config.toml
num_hidden_layers = 13
num_key_value_heads = 2
hidden_act = "swiglu"
norm = "rmsnorm"
norm_place = "pre"
norm_eps = 1e-05
rope_theta = 10000.0
qk_norm = true
init = "normal"
warmup_steps = 33
decay_shape = "linear"
final_lr_fraction = 0.0
max_seq_len = 256
doc_mask = false
max_steps = 3736
Each number is 128 + 24 x the weight over its row's rms, rounded and kept within 0 to 255. Layers, rows and columns count from 0. Numbers have three digits each. The size before them is the row's rms in percent of the matrix's.

# gate: layer 5 MLP gate, 256x128, rms 0.404, rows 162-196, columns 0-127
# up: layer 5 MLP up, 256x128, rms 0.426, rows 162-196, columns 0-127
# down: layer 5 MLP down (transposed), 256x128, rms 0.407, rows 162-196, columns 0-127
gate162 093:079116161108149099162108081110159091139134171134087128109130122120129135125113119143138132074095121149188102164129119148116117116115117132117113151105114152094174110108089133082170120081111098120143124118110114131150141170137148118150130094144144134118101174131075110141140139156107075121125151120155152132134148130102144122109102155135136124110150172089072126124148123105129129130120
up162 096:123159154118120124126149134137126131121102131135104146120171103109096164169108143095129153088105150123120119128138121156139112092106114102117108109105088183127144109124110123101098186113098125111116121133135139137149120167155099077120101094089139133159172120095142079088101104131119127122118094127126124142106115143119175154130158104113073080105125087124149121125146116117082152132169
down162 097:146117144132159096108160145109126134111099117130163120096113148179132092135152090119129117125142081141142131122157172170154132160194155116156150130124085135083141121094147131090113119120095130158107069125119132154115131142119156114089135131160130116100092153147099120145149115112117078140148138164106135140127106141145159140095157107105165116145141124128139099130164098102177115106111
gate163 097:095093118106105071101135110123141122129121143096118155142119149109089106155126101095151152161120158133115118117121148157125103095133167128137162081132147126111099114131089116112107119121168122120128124132118134075137117115071131173140136161126123075110105168170138154173140125124149137150144153121144137168138130090148163103118139179135149135130149080115168093146160119123119160094111
up163 092:160145077098114143120148132118123120129141143089103120170124149122124135137170127109143145099123117161115142119107105095093114112125140127125132139166126120075126138137117107153091125122116121079153164181152161088138108145154134149107132130117131121064100112159164119146125095178111107112112131142114156130136151091089149181090138120150171124128131100103181071133135116115125160133125
down163 099:149211145126118142139105142125173152117109120122145117144155126106118145146143111137121134150122144195153117134109125119102152097135144150114132137160107134120118142113141133135140112133139097120146142113142094099102117138142137080117120123092112159153111113135078148080106126107138078173144118147136108067109103163123121128106184173164128104141105110146134148134130107148189175132109
gate164 105:127115112170146124126151105133085128118101119138118078117119116159121177119121122135150131103118113108132083106140162147160111158117125134149128122149143103166158113111047090126130146123153116115070105120111125140195136151119116108144112135133111082137114159134124160097146185141124102146127125154099106166122104159131089139106130108147100152122198138131149145102138129112125137153148
up164 102:123131139110147111159079113127123162130158104146176094125109148083114100123097197129129118166123153083103146132104077120118121134118137079134114112122117113093118168112158145124139148128123138066126149128149143113116114136109101142126159082116145150141149074107104126140121121140140137107093172101131121148114169117107141156182130158084121137141134135165121130116145102156163134138157
down164 085:117087097113110133103117146133134123131154118162115098096136127114144093149152077132161114111151106110139175133161115091106132160093130136091168092133155111131140123208139163110068143125127113148138113111118145132122127130118133099144091111104114120148111139094138087128088070122149125084158106126113129078107105142175118137145135101112127124147114117122165091144144148154120146100116
gate165 115:136129101153145124147152168112103121157116132094096129136155119076131118113140163127141136107114132091099138147191149152112140097118128148153094134088137138120139111100149105137146113121160179135138129118117127087145104134127124123110093139135120080187112117141149104085181110142111127131138132150167161158156102087167105080133148128151178172162142152142106130097134118148126109148116
up165 107:093127123138137107134130115135095109131165113133137142098137164159132102144103101075123119121108139136104140139166111129167153160129128131141153167130158145167160148130122191138120115176113126113092084121070137103129152136177086134139144109142140144149083135104116142105094171145155136134131143151131137134088111177143102119120153124158114094068137113083123124095119141108119096124118
down165 105:113150109119128153150099145122111100144174123113142135133163168095140143161112108095130116141117135120100161154140115127143105135137126151137140112223111086123134134096143119179138153108110131113104114121126096123117164091094158158078148196149142153111144143113138141154153130165107141103071115163103134153095152124145111160097140144107109142127120110145098140095138114127130105137116
gate166 100:093125094152082145120118197138077096106126179119087159122081130137139145139127138133134139143147162122120114131165129143132138131147169127161105124106085110133168125104163111107109134124138119137102104159145141121099142168129155107092164100145099149150149143133103123100100120063114103114095101134124147161119125142111139097116113178120114104112137164161149155134176116115123134133103
up166 101:146146148134119132133162116120097117123126153143147133168101094117153106104135100173120126147098123102152124107114154129071157097164134107134144103124145168106091107149112122129106098119148135114108135088110129150136097170117128140125139125147123126158128115135153104161128143089144108153160096132133121090084142146130125130146118149124130193155128063068091087116109190113126117153160
down166 104:151159130124154122147115135100145152104113168115121140167140098152113105106144122121146156080130117157105111143184135136151127184146163124139172130096090124128161108106137134155139159114106154134147134116169144147161096129152112107152165147114146128081072124084142077107107131100146127124116135122128135147095135137115073170145130085106151131120147094115134148113096103100162119120098
gate167 095:095149108143177127081124129162128125127110148146143164064120115118109134114135128128161125139143100153174107144130177137143134133148163138146123075108082089109141124118151172129118150119144167099190145124101155144139140112159114125106143152138141098135087149184070138122103118131110130168136124163154146111104111106113108127179129150138135089137107132110163121127115123114142156120120
up167 097:142122135153079128127141132147132125114141148128157129143099150110138110108162108104141149085131136133137065167134151169127149121098167132144071120121130125109109103159118139078115117103144185123118122116116141138125129121091134165150145119097105163162140126116150125148147124145168172148074163117166106122135167131141110129183146120136114076141096103135173121133140127165091099109118
down167 095:125130148122116126134181099100102139131115113129148130125159155149119114094135136153119140131105121150112145110127142156150174073130096088168093153097101155139094145144120132127119075157139121077112125081157138121092114141134118109126119134123120130147134111089103130145150108161112122116090174102116152129097141160091143126093131111137125170135153148130126115151219097096108127097127
gate168 096:150132129141126137102116134128121121106113099134149163132141144133109141105120131136102123061167145139114126133130149162109111139112125091123152095072121144122126130182146094080093130149137200124161115147114107134115100105110114107070106165085140124119109101162111096125147123153103120121139135090111127108167105108096130138137111127126119150151130133115150154121160184141098092148066
up168 093:124115125097143157155131104070139120128118130146130150116123165169096123097135122115196084142111115086137135128089118110118148122122128148126143130115079111141168106110136123117072128103173107088128116164123100114161128102160132136146100124117109100148131093141121127132134117075146148168153155115135156157096141130122138149137130130136136148127067159104133059116101148106135138175127
down168 096:134130118172156129157128131133130110151155137110111116090154115119112151109164103092129115107114129126150102134095135122144134132139133158133083124158103139157160130150146096119077092143141133122117128087117098129152170080099101080162124142142159133111170117090137123147149136156101111136139202153128161121145100108128114170147173128082114118125112126092096095102153128117131123185112
gate169 099:125127115149161161145105138142084138107080122120088179109172145105115090146133146118167142115144104128097163128131201135115148092101106145104126113109145144093160129097141127112149120080122107166158165137113108087137071130103131128092112109154134172136122149126107164170136148150132165116149118137153138116122108111115113146110125128144132136111132153153135182121106095152135141158113
up169 103:176146113153143125103119167139149142112159116125186094149093089109118139125136144101095150113118118125157112130122131147135117197145130079185146136135147107143156150155133136126154139141116108107133093125085126153105115090137133119129124152133094108116132106143144098105130097133144089151130099114095138130116151116133072090182132128139120140135150098085155080080154149114134121157152
down169 108:147126188146087123169124150125122100202110097121091133101113128142125144124173131166121105153091128118133133121126134152159130127126107120118108147125134109095134107193104121128105165125113091156123120154109153111115134124134147148153122121106130132147152100112171133096111164103079100148159120116152112091155149117121138119143090082155109108118150151086172093114098150100151121113104
gate170 099:086116109095144088210144153134125115111102144110145118110118121130120151135153140131117155113106131137087115087167117084102145145123139190115119132113134155137110148115112155093118135124103141116145169129138101140106152125115110139083083117110106111145146137150082126081131160133110119143126092179100149117088103148090118115127112138167089149104170114139128185125121140119135123108129
up170 091:106105086106108099110107145145118130120112156086117172167127129130119126142132137121141141124129086135077180088145112129100123104055148155157122103121104109130132133121124127138118134138145118167133168118108116114119157108184119123124169111123134145169123141136126131137134112086148082124119092129158098119109118144132137111154117060120152147140157159140118095109176119072114148084125
down170 097:094131134166118128124148105137153160102133146111153119113179148119176137151141134133142143142157130158116137098114109126175070121148149116149121147156103154116135133093164130109136162128173118134127177150147139142172123095148112153134151118104171095121087122160142111103108114168160161127180106112135128146128114104086126139168133078143123146131150127141122098183089120117097101123110
gate171 096:117170145143100097136129070100107110133103099123141106104045091072125137078128148122139097133126141144114163116097125112142095151095132133172130089143142158112170112096135083139135154132053134129107100090118138120143116126119131122107140128121132098134161130142114141135131133128127105151150127134132119130135132156143141129101107132081102127156106062115147142160096120139161129128136
up171 097:165160128143124155106159119100162101105137134115176122144097102122103138151127115110129118114165127182126143155115143152165188150132100148127141124169103154118153087117102088147128123096128139119082136083137107113105126157084115126146142143114117133097145141159178148133115105141115101100147159145157111075136144129177145109109140114105133169176120115128142179124115130137111128095109
down171 095:116129134145148144140131132147129151050125154134125130145110155153092131146105099132091116118135103142156133131141147137113099169134105110167120055080143156138125123100135159110099126149119116104130101104101072163141160162137132172112104122110125084151143107146095134151164111144142109104112151090153095134107137198142119160108143127129095132138154131152129145153146133131167111111109
gate172 093:126116098149116118147123143092086136122098179148123159148120121126153164150126155100156112119172142133086126136142130126124165153091114072105124144062125164145137185151134147123150127128147157149133139155168135140120083116114101134113151166119117120116141121144172130144115140119186156170128110147152134147109173144105106148127123110133111165172098120108128167110128115155134097125166
up172 095:140094121162133153117146165154072119124131129162140134152087131108119126172105121105154133101140108136110162120163144146119120133094140113138137145148135146185122160145140120137102153154144160136136150127127076105101150166093114203141103147144107130092164154131145150124152126124128135132100093150135123173167173139142166116174154102111089105150094148142133142129114139163123118109155
down172 102:134134114167171126098136115151099112135127149122141148169124116100108097130149145107115119134147134134127129140146142092143155179121112110118114119111141162174128159183128154177149149123181142175120131119138100107121142145169154111132105103088133092168118107146128131126110108098162165126141120137178124133124182145137165125123079144150125097103134116097100171107121101176104114136095
gate173 105:166133131118125184110133137121120152152128159126094101162106126130138131091128159187134184137075149140126165126168163113150130110136113153140149099151106110111116158151111158132128121094155126074131152127130169114155139138140132145105160116093108120128118132141125126134157100141125103149175153129067125051138114137147129137164097144107120148143150136127123139096102142153168117136096
up173 104:157165126110158132141153139140118120157106129102133094134139103146133106130124150112121150133135117132149165120118141120105133097116122163130110124154070136134119104082100108150147107170129129132152157118149089133135179042170105111112192071109128151125162171100118117139147121162158133136123154125107133120123102150133151131151112161109130115112122126159173122110116119139060116131152
down173 104:127118133146137131126129158155096089090150118134124146157158122138120139106142130085136109130106145149133136129133093089099145153077089129120113147079118127120157123118140146130122124085138039137162126145177108147114167121149111125161107109133093127147141166118169177135086121157076157112107105151117096119145095100114092119131107119144109108094105153109134122103124150125169119138141
gate174 086:133148152133144142087141098147146156154113133150129109106125137129139118156159133169125138119153176098103158153124138106108153130120104159123108120117128162109161141152132112153113157100108154168097110146157117191091101134137143131125126123128154150164118138111097150094169092120186096147130124080117164122146107170103094111175115135139107146099125112102123161141118157153161093134080
up174 084:104163103126120138118106140139121129160141119074157122131154174169121098093124139102127151073093107091115121093107111136139137163100123143110134166133093117134154149090155115087148090146143115153121117108130104113122170088145120088180120128136141155142129106130152115103099134113158151137149125102166126113113158129153124108093110126132095153116171114102186107138146113161117173117156
down174 088:164105085165069130132161141129142128084115122144123098132107105133138125137149143145123131143118106172146126124165145115164107112145166138134106078154125162126099122120146162129111123126163117069151153104111111154150131170116099134118117124122095163135110120149132117139132176142171157123143157082105147119147118093104099156135160123137158079111118110183103115150109159126167108099135
gate175 101:147140122103176156094120171145128138155065114122113109079140162127128106187153117101116115144145103102075142165139113122127142137128117125106139130131140138104156119111154081145088108141114131178146156153111138141115104158137140104103175178087159135142166193107143150145126138138098132105095132125135145136102099138127176117143120126135139123091113128154169124131126120146147149149124
up175 095:157146115119115128131140117159131061138154094117148127118150131133096156169101138140124154103131153118103155157110131139120119149111106107101120103155123132105110152096116138108160140126103107096131149131101121205159151132160139130115136128114088147161097155169129094140123115087108143074168108137123116135175149135128127150129102114113116100168146133139099106112133073186111118081114
down175 101:117131114158137104172180132154151122104141099122127139142098140120125174099117112096096137117152149147152160168105139090144154111107119109128129138191119104092128110134177110122118131121152104146150140161115142171124154139095116091119155146147118148137097135099104109121132102135120093125146164164127145110111101155180099076148109131138106091128148144168106104120153157123111129190103
gate176 101:109144149140097139105102131136120105138101149132131159120075169132122097151106114166132185140157143100090140105144129171158148110144114145084160089157141136133122088135166101116115153177125122143074119115143126150168129148114140105066132164132129115108149126164091143150127130150115143147131149098129144109164092136154126103143130141124108191161120145164098140149108150122129145139108
up176 103:099136183111112109122103107123118119143160144138161095089129144105129143103132172102112135083113117126136116157140095158091113150112132154144083146052142161127102108139134107141141137161091098115167149120143118122128120134072100099135082135119142136169110179148156158091131119084118113114131151158150132157084116132153112170120123112140099126088163115139119123126127114128125113096121
down176 104:163162129120130167112141140116065158123177133119139118173158117158124158133133116112170127102139117134132090114170101113126136143127133129146083140104151153129103154140098098110125112119145114163131138126123116155109119144118106138133127120108159106165141160180135119115136096167119071127125090112171145140111116123120115118126098135168139090094113106120116156157162080150089139177177
gate177 101:088101132113145085117155127135122112161100112155121087113129108162112134145120155132109139113114129120106129145108113088157168095132154129096156120109161155117141150111112176127081152133134122111120134142088118117169175126136107117066161161093105092134124126152126123081130090089093122145125108164111134131135103155124087113127109112135185139125110184121104141116123147119151073127116
up177 097:111073140115119152136156082067107160127112127120080132113131159139102089123142160150145161175129057134115125138172143142145112144107152134130131130140154114097154139094107135145081137127134126140090120142135138163145177090156142142114133167136150070133124148138126118134123115085142123142128127105155119113153102090139137144158140132142193164129139124118109132098090133113129096121136
down177 103:135084130171190143085130144107102130114129130127158119099159119086143131119089091144089133117119147153127130163139110105108116155172110111125123101135119144085081186151146145109057143128086122114107142114141102134129136129111136090157120124150134107103112169114097127097104107116134111159140110169117109140098128132127177109143136152136117144139079143150152136162141113143168135120154
gate178 104:129118159123132125110181099135108146097113161103123095107123128120124145160123114104091142078133139120087125121191108107123128130107134077159157155143109143124102148139122135133129090110128176139128123135116112090129119143146111089104138150163125137085165143128165175158090162163105113133091171094083139137124160127124122158121115146165145131156093130150109084131109105104135137091110
up178 093:115102112175121126077144150138147127132124152107162119121158103117173157142115167147101138132092160124127141168115125141086121109094130135117124120112143162159132142122103112096109138095145145124155126121160140118125136108085107129108098141109161115130085091119089063154165127130158104125121151110124093125088153137179171117094129117154122147146120092104130125145177114180118086122149
down178 100:139129141154157144119121171131113070090120131125159149113139177101106105135100112121116150091106104174106153140125131090115121151115087106103141096193129169082120124129102168067131152129091121120127098108185147136125092117119127142127106117148123118109100125124150144092109159144114096130137097116154108097153129106131171113109146122131141112119081105114098132147136103160134102146112
gate179 098:175139116137121158124147116166145143124116111104113131108158116126134143104105103121122095133160165141120135148116143141107130072122103168112084157152145128136131115140100115116089094127134135137159132127117085186148108152127188123076124103128117121132141095152163153179137187146120128116097146138131155103122162102099142116161122148082120139133143146149131103180101139152103088091130
up179 101:125080101169155186138107190098147152121162130142108145113134150095111103149101116107107119110135091093162097096130139138144149124116181101107135132127138161143130102135130121102139139138165115129172130113155119082148155130075162161136074120163111152116116111132126106107145121149145106148111097095149121096129108138113158078151123126139115160100117122141151165116109142132121131170143
down179 106:153106150142137138164137170119133136167112132120146152156161123146150082155149143173141126131116075145115129153123172085088171154135146111146143115149162132175105096106135130097103113145154111108126115113105150138161111128092099145124102154123156151135148125135110144159179118113146128077150136108123116140127120130135118095129118170177121126086109123107075169135098154088124129163137
gate180 104:164123104135122134161096106148144103116112144105112123157136152096158133135145143108136097054151141125104168136125108148095086126139160116133178160146120112076081114139129115102110159124152097102137138164155172124143136098110123118111087142149105104145094097113126157114119136154154110091140155135130143114115097110113097112087130131105125120097127116142144159126096113152162166181091
up180 101:110151104114143138102134119149118126116145146103139136121096106137137098173165142088116149103152135160118121140159134093157113109113114114145118094076136124156156135102100107147156112105151140153117135132096125111155134182122100122088122151088126164121119176174123115118117101139064148116128140087158147128123140154145119075113099097138172104114116109098098078120156113151105134152089
down180 099:083114127166107149115114126147103143128154140115146126164109092103136147141116160121154134078134087131122150086158082175166088124116142126144145100139109123110106136112101101151138130069103100131110107074132131065114116122119146166099168133151100125119128140157131159124099155139111122114144167148095143124177162128121118159139119131103132092163147133114083129099091124147130135106125
gate181 095:052122174203117143129157138178159104171136137095126128140145122144127106111111116160138155099086089132128155156099095124129144108116125163136120128125142116118122114134104108097163138109101151173122133168140108109106137117103104142141156109106135133105148112174124156096142115136141088130130125091168146163113113116109135148146098157109117122141082118135118082158134111111125127095156
up181 100:130128147126130117135138116129210057153123157125134112076164119156133160128119103143112111132133125152144123135125136127107101082157073166126136113171156139148130109158138155135091105142164108132120162116110139139162110109139155144169151127130187123135121119091139148123101161110102168116085148156117146134152115147103144137122190130112125105124095138113146131142155117114166133157127
down181 106:107145113112187124141127134132172112147106165137149158154161164146144141180107133106134140116175118178154142107105101092131139090139130148160104133086106100079118125128126137151120124138148131143146138108158152124148161126097162113162121155099115134136122131106136137129083127160148120139124141163129190105147135129152127110122130196112118133141140144112126121145188118099170123112080
gate182 100:133159134121108106126142063089134135112108115104148162105163138116132150078159110125135131082100123107087155151147088122110122086135121135144106132122093140160125126145147145182088134157121109148110139115128122125127179092093133138106208131130136176132117110157163151118115103154126127095108172139100110144157118127127109130164150122109152145135125156117130113133161147165131118175128
up182 101:136155083182124107146125135155116144124120134144151095090102161119147154113130114137138116137116133156155172121135123143160129113138142158120191124157188106136092114114145085157131124164184111137116090133100159086133116122170151149139125110167145108138120121133162101109154165125140100142113148113137144129102101130137142096116129111112101160141094091095142106124131106096072150158151
down182 108:127139092101073134143178137123133164158145113124146141075110165120165096061130135115094106138141080136138155113147133143158118163150150108146137101145134120123116100107145113166105161125188143127139144148117111092132114140123142144116139080163139141142111131130104127082139129145143107146089127120149126128174124160138124129106145096184113098136096141096153162153112154118117110140160
gate183 109:115134091110092102161130098139115157151156150126138136097148094125115142124117101146111060158175160151134127127144165104110123101102108130126147133131137105132159148087111103094135157118116113120161125115132145146141153162119125088101124097116141163118123096115160145157137162060130145133138136148135124175189116115098154113158110154145141165161101113113185142118140131129104155096124
up183 107:136151170172132125073111118123129095116115126123120099126093115128144148089138164153174158129117148091124122165146112127109111127216159117181161084145133141140122087136165112136132092102122131136141106114104139123130142133124152164123088098118138147151144129132137138093117106132134119154086133116070118075146171139149118136150122114157120148131166115131110114170097145143129147137135
down183 105:166117103158112145129106132163102131134091095143148162152095156143134113080156165134191136136098125110136160142160124105150115142163096113082143102110087129128110138135133171133138091094131122174152104124143150135151088155121141187159122109132128118122152140180110110117095126142106173148128119114128088087141107136122092131101153148114127111119127144083100144108089145123124114115123
gate184 088:084130163156120144118154147097116082086131143113129162099130154129152123104156120118136124100113109179138118124151171165117162151133135155108153093128124122133145156158171149138064135169101143094072127114100111147128121125114134113096093123125088089142092117158143147107122167132107135132121120125115124111137148097112105156141146115154137138158099174104142132111126064088138150132114
up184 097:120096126115150132126080137099120167184108134107098117081115139116117152146134130096120110134130186096129088148125129126093163127125150121140130126095154154175152139136131113131105097124135137153174085122165153102120132128117173106104135148117123090137131087095081157126153143090152123130141103120114138143139088175143124120129103112119103094095123106104088169138101110160110172143135
down184 094:137137130085152084112132106143158132135129152111098125094112117129141123141116142103122109150087116151078113092125140089060123078171122142139187118119123136148132124133152139110130114127091119165140112115114130110107138127119114119150144113109144106125135164133144130140147114117128121122105110181158122125141093083114145133189106114176132111089141127115179137184077140097133163157147
gate185 090:116187138118072148109171128081123156103128142134117119098112157129157112116159147126130143138142108147088142148145135155137122082147128119154132128155119114105116109121098167141086146126121132107085154148096150149128114114067121134165146128174152135137123124143137114127133099131170146146126160115092133134118145115079170141113127119120188111105193124137113110148170131087140112117165
up185 100:066137095126140093111140118139143127144103148148111101123133154134113082133117128124141078104109152111138150142129140141125088095103135135144136087091127115153155089122073075110119130115139111118122095183143186110101123106151151145146130169126113111170120124170153124140085149149121157102144148124158126104109126145149144155118104123158163116076150132110104107159140160089145147115112
down185 097:110167164140181133110140118097121148128095107127128100119166118156117136105182101147155124124123091093099077142122150140125153125147161181119101118150082120135109110135160136127142106140147089148113147128114130158142113102083129125150125144094133117109167151109129125109154069108137077121166084121155132084125120134105175133151157108119151110140156125145109123123129115120176144095106
gate186 107:123129136149109104136110134124128157102110102111146149087138118123139121130170136127122103133130179138108150139152174116142096113163095151107109155096100120108141114145141182119105077127108116133110121176118132147137144089161129145176143158129089185144135115158077127137081146119116104135124129145113120167173137179123136149134171158110153116093119170106125126080107136099148110150136
up186 099:134148122125107099127168149145143107140141125131134146151146145116149133145131170119101111106171133136138093182140172113141134166155123121147128115128098086093116121154119160123118087126120101160102142122130148144065092119098149140176129146129172126085149112111116086085133164106121112151120167107169135122173147111161115138117121148151131127157127111151060118100116139135137107153176
down186 104:116098061143138118179144145107111099132145106137117141103134155117101124141153123156112149143150142118134137110149147129147153137125112151132133086121137110179110134113108105144157161153130127144121142173137148163151071125173131133152140143115147159104120169127134122164096125135108104100175142120086122084159135095148115137152111136103133080155128152110160163156161162101113165118183
gate187 103:108109131127126128148119129156087122139139083154116116124100131114099092125118097134185138098186111154122152126132128110124172136097136119112124147100160137142179104118162124110127123153152138123130163134080123118141158172134131134150142181124107109101163165141102163130110141149108124148082118129104128157086155089114092158151100153121072112146111191159117129147141157123131112139119
up187 101:125112132110133117097094090109098141127094158124162075103156115122163104137055154092063138139126131116162142138133168120124157128135125136153087169174117152111129112126140119108124171155111138105135122156130163129102148118168119132093118122099127162129111123097099086116139156106157096141119152148149171082130137117117124136121121181117122159130114144109111097119139126095083115122130
down187 100:107100136165153077156123125115142100093126127136108102137132128140141152087101151116103119168128123128139094119146200135121163144190116131177142135137119130148112132128123103100155070110125127133137137136141132125082097131134197150125088165144151100093161135151086157135137139133139082133121156138127118120124100085137152167118121160118154116125115159168149125114133108091124138132103
gate188 089:136157110098110171112127123164115082140157126148159157111120147121110150102168135111136149158165171126121125123117111134106140162119135144127108128127104161100139139111106163133149155100110102140150157156111106156143158144127167131143104112181096117129202109133124131104131134175149088108095112087172151160138108140140157144119119094124141138102192168089140131122143147154128147142131
up188 098:165143160153148142139110178139161115116165115132128190124155116146160133085099152141108061105124122107103091126114115112137137177163135141113134116090137134128129133133148103139114137129137103144101073158124116166113183131103141137136126132114139138095154136135157135122135152131118098130122110150208077153127076112141135115098161128098117142132136130149166108129114137169121101117131
down188 097:134135108086123137107131121105139107134086129117160130118115125144100144108107112132115059120124107147112125100139144153109129146131172134157123101157119109154124088138143093151096106147173107131152122109129156125122130152123123068129070132111129122103121134126145062131130169141144149094102071095111084128152145094095131141125130116118141132141149179147092125137106178127175121159097
gate189 103:146113170144150087126117162143113134150192137145096139129154143136148152146163089131124130135139151145158117135134125109141141118107140137105087133170116151097160135158150132119140137065143118105119126123130116149109109134133101132123134121084119174130141063104157139091129128164157130108147089116084131117175132120106124159146152148117103111193119115135171159157155147125086134095155
up189 099:152139142134105129115136090117124145118126124121132157116086136155148114093094127071165133168113164144159093106124154159140132114113145196130115198102139131114119142136159129109163102126133128156126129114096165170124145119141115126109085147128160149102106161139145149133097161104137109161099143124115107134132090102092155127094123124143117110120139107147105115126186168153151155139081
down189 103:123097108155095137122097157092125155128121106083161131113107128135144120154139166083107165110155079131113145123116135162137116191135124138091151155141117115123114137141171124129141181121116118123138166145120141097114148110151126169111155118155143199118101123133086162128119120105132120178136133117126114159124124112136167118122145076111151123152141112175176130105179134140139145141111
gate190 105:128100109166104076073121126155109093110113127106129119121073119097103122137157143153109135184082090117118114154113098149143114139104106105147171142158135118100114141114176086109137143147126090097108147100120152128094129139092103101115126147147084141130151154102150143145153144164113117102118140122105151095118154175151144115112131157123113121115120139112123080102159084142109110125148
up190 103:116116122131143114103129101156143099091119151157113113113102165154141102151132133117141172144111173120101150114109095135177103138159113138126121116125142083159132125128171158085119128147134117071125153099113162095179112129086128098116158129137107103160148079055118127154155116136142107123112108136167118113118145095100169120146119139122118140119142165088147130142100151139095141149154
down190 100:140133137144134092145099125115142128126129192125169138161171103166105132115071146117150126154148175145134126057146131099143119122125122162132090116151161100085159121137142142114128119163149148130147139091139120112150089155115105174087140142116091112158155169102108120121130141103144089149131122135094161111082139127142112123132148094119136155096116173127104137115142101118157121143136
gate191 100:120144130118075087159116082122083091145146123168125094142098146118135128101088144167119129126149147116152094123108122104163125096123109128128100131120129107105085193127157162100110133149151103123136154112155164129077142138102096112125102128126130100145132133106119148111106134143145101140161083104114150134122135122056102145144143139126101157112147128111084133168150094129137117148085
up191 100:123142122117106123121127115129143108089104170180162132081091126112160101065100130151124104112114114156159104096083144099114136161118088148127133087128125098138128104130110132114082177157117123139160164114132141134109123111185145140113161110121166108107103126152103158127106124109147108140121118080116137126102181133142149169161112135132112157094141154140132141111167147113127138106099
down191 097:154111113111117116147062160137143129173168162138144133115108130111119198160177120066116157101084157096084128112130104159144138091112121107117121143108090138155090152121120111125122108113134112126138141124126105154117167114156136107127143154140081154109121123140128108103140159127188112126118166094132157116126102158106128119166130110131129140170139105139116107167103125159124136126148
gate192 110:112110132114059149104111138168114138117114117193164123114133117095141114156131087104142130151161134139102128154117121131165151141159092140143138093096102078119177086089132163096144149140133151131128125133124165110096157109113135109115153158125139141135161146136126112138159122105099101150096127114101170126128093161151104115085153188148181129147122132119115102131133122132132102128137
up192 102:122148138162065156109135165141094116148121153121121174157089095121168156138109079149145118127108170185143132090102175154113152122104088103144126088140121120156150121115153109146127130113164112122107104088105127100146093114108157128127149119131108134122101170115150114148159104097113149126108108129126113098109132151150111112160160160147119164098158132103122093153133136161128131139097
down192 107:134130123115120154105127117167101122130133115152165131119189115077088135125118120112109124147132139096118111140089114140130183131112168154167119151127146101086186129094105120122136131182149158112112115106117108118120136111135129135127136109118123119068080093130167123106126135108118136154126143104142069124142096137114096184166160122156125179138138140101178134121130153134114118149150
gate193 095:152116154174127123168125159115122144148134146131106142131100142161096169138152112131141116146135133092110128138157126132069111155099118086142136117129150161172110117128131128121166115132113142134118121154100111073178112140101122147142137149165091140111133094138144188118077093099155170117134130121116150178142092126145120149157171116182159131121147161098163109136105154137128118120137
up193 097:139064144136137143134114125133127155121152094177157091093096154122121156138127139169165152167118137121114118116151126158148160140134115083141113139154165133157179108181150130145141135104104147099148147128139127129155172150141119160157108098142121171159181086164125149111127131118125139172097114155133091150136141078130156152154114142114145121159116154126109152112101152135153121132136
down193 094:082133150136176102098117124129102116146101107132186195108084104146106117130125109137132124157163138144101166138133110133160090180117100126132120114112084136102116102146135145129138119128166067140113126131132152123106107100112119128140120125129137113113083130120131093087131159142117151124120073174136139136124126127185103099137104142155143103113135117113117131162119145171122157076139
gate194 100:168139122140125138105110122119068101133091170133142122088126115125173143166126124099131123137104109069138126114157080170083102148084092146155138152131100158121133141170142110128143119105174131092134126130134135104136117153145119142125080111172114138121111115158168126131162149091172103132136162094128131114141063134139136154152143161120122142140132170106137135091146127110136124135125
up194 096:148135185155140067126111178140136093125153150117124178075110117115144124109145147128092131154123169112147137147127130165131145146155110193128128148143124130116076139121120137144115138156138090114122088113165115086121088175136120125138115092070132161130146144168119107126128165134147136109142118102145161148152090092118136095130128143124135157139118138151143112116141123096144177135128
down194 095:155102154118115175139119101109147125157122095144153114097170117137152103075092104152174174139163123127124159127131145104147136130123142126156093127129159129130152148134119146164130116096164139107159114151099162070172121085124118192145145134096145178168115134155159155113163112125125124153109107147126141115139138142156121113150115106157097092143089110149133156153146124146152132132128
gate195 107:110118122172137111121131166136141152155143150121159159135141174122120142147112144141116118091086084147101148148137135088105141155151169148189164135167105142124146156085156138099152128153106114093108092129124113080134151104101160160107140117163105140127133116164139123123139115134153075118166159116154175101167144129132120105127114139157121142157138127091151113079141140134107132114106
up195 114:170136088132130166132179119127082120135126103148141121120103139077144114127149132148205143088107191124155134092146148082116144123100117120111105121158134133110115118162127096132097110123121128119151127120143135139102142112148105129115155136094141100151157168096114082126097130158127142151116136147128089134118122075168119145085141134108128163109158146129111102136094134093136120165093
down195 110:115162107131122125128148106105112130144072103147079179114056148152120151136159143129138156107130141120147152136136143106103129111151120136125113127145143109106144129128131123102099182133155163168112139138157117088128104112096096131122107097142134133094112145161088136099149158150125166112102081113174141102117107128150165103092155157066121124121114133148109107123116083120132087123120
gate196 098:134120121133156159149127101125106071131109117114131114159154127165138094141126136142131080127137100109065120130120102136195095135139125094102149136106125139118138134146109121156094138155161099108110110102120082127141118130088149165112178085127130101127144146110113155146145164122131108132124113149100130160106126115158163135112122127121112145178079158125129102186148154107120080149156
up196 099:143109077114117150095152106136108129120168146134116115122142093129120128112117180153137123108084120143142136170099126152075144087161085132159118129190102137113103103143064138146103148142098120095126136118142113145113135178132100112125149132121146164107102104145114113123129123115164160161122143107103108143149110132150154131118122113129121078197126141153148125141131140120121127177175
down196 099:176133155103132131145089154112110097153129122129127083146132151154114117110079111154134161121184157110135133141119118120104123168119057150132109142180123139136139120142118112180101137131135147113144119159132100168105118151098120141096125097114066130141137125109139086101194131106170115110107114097068155136126102115131095109128151131117120134130130135162146104129131144121114138145163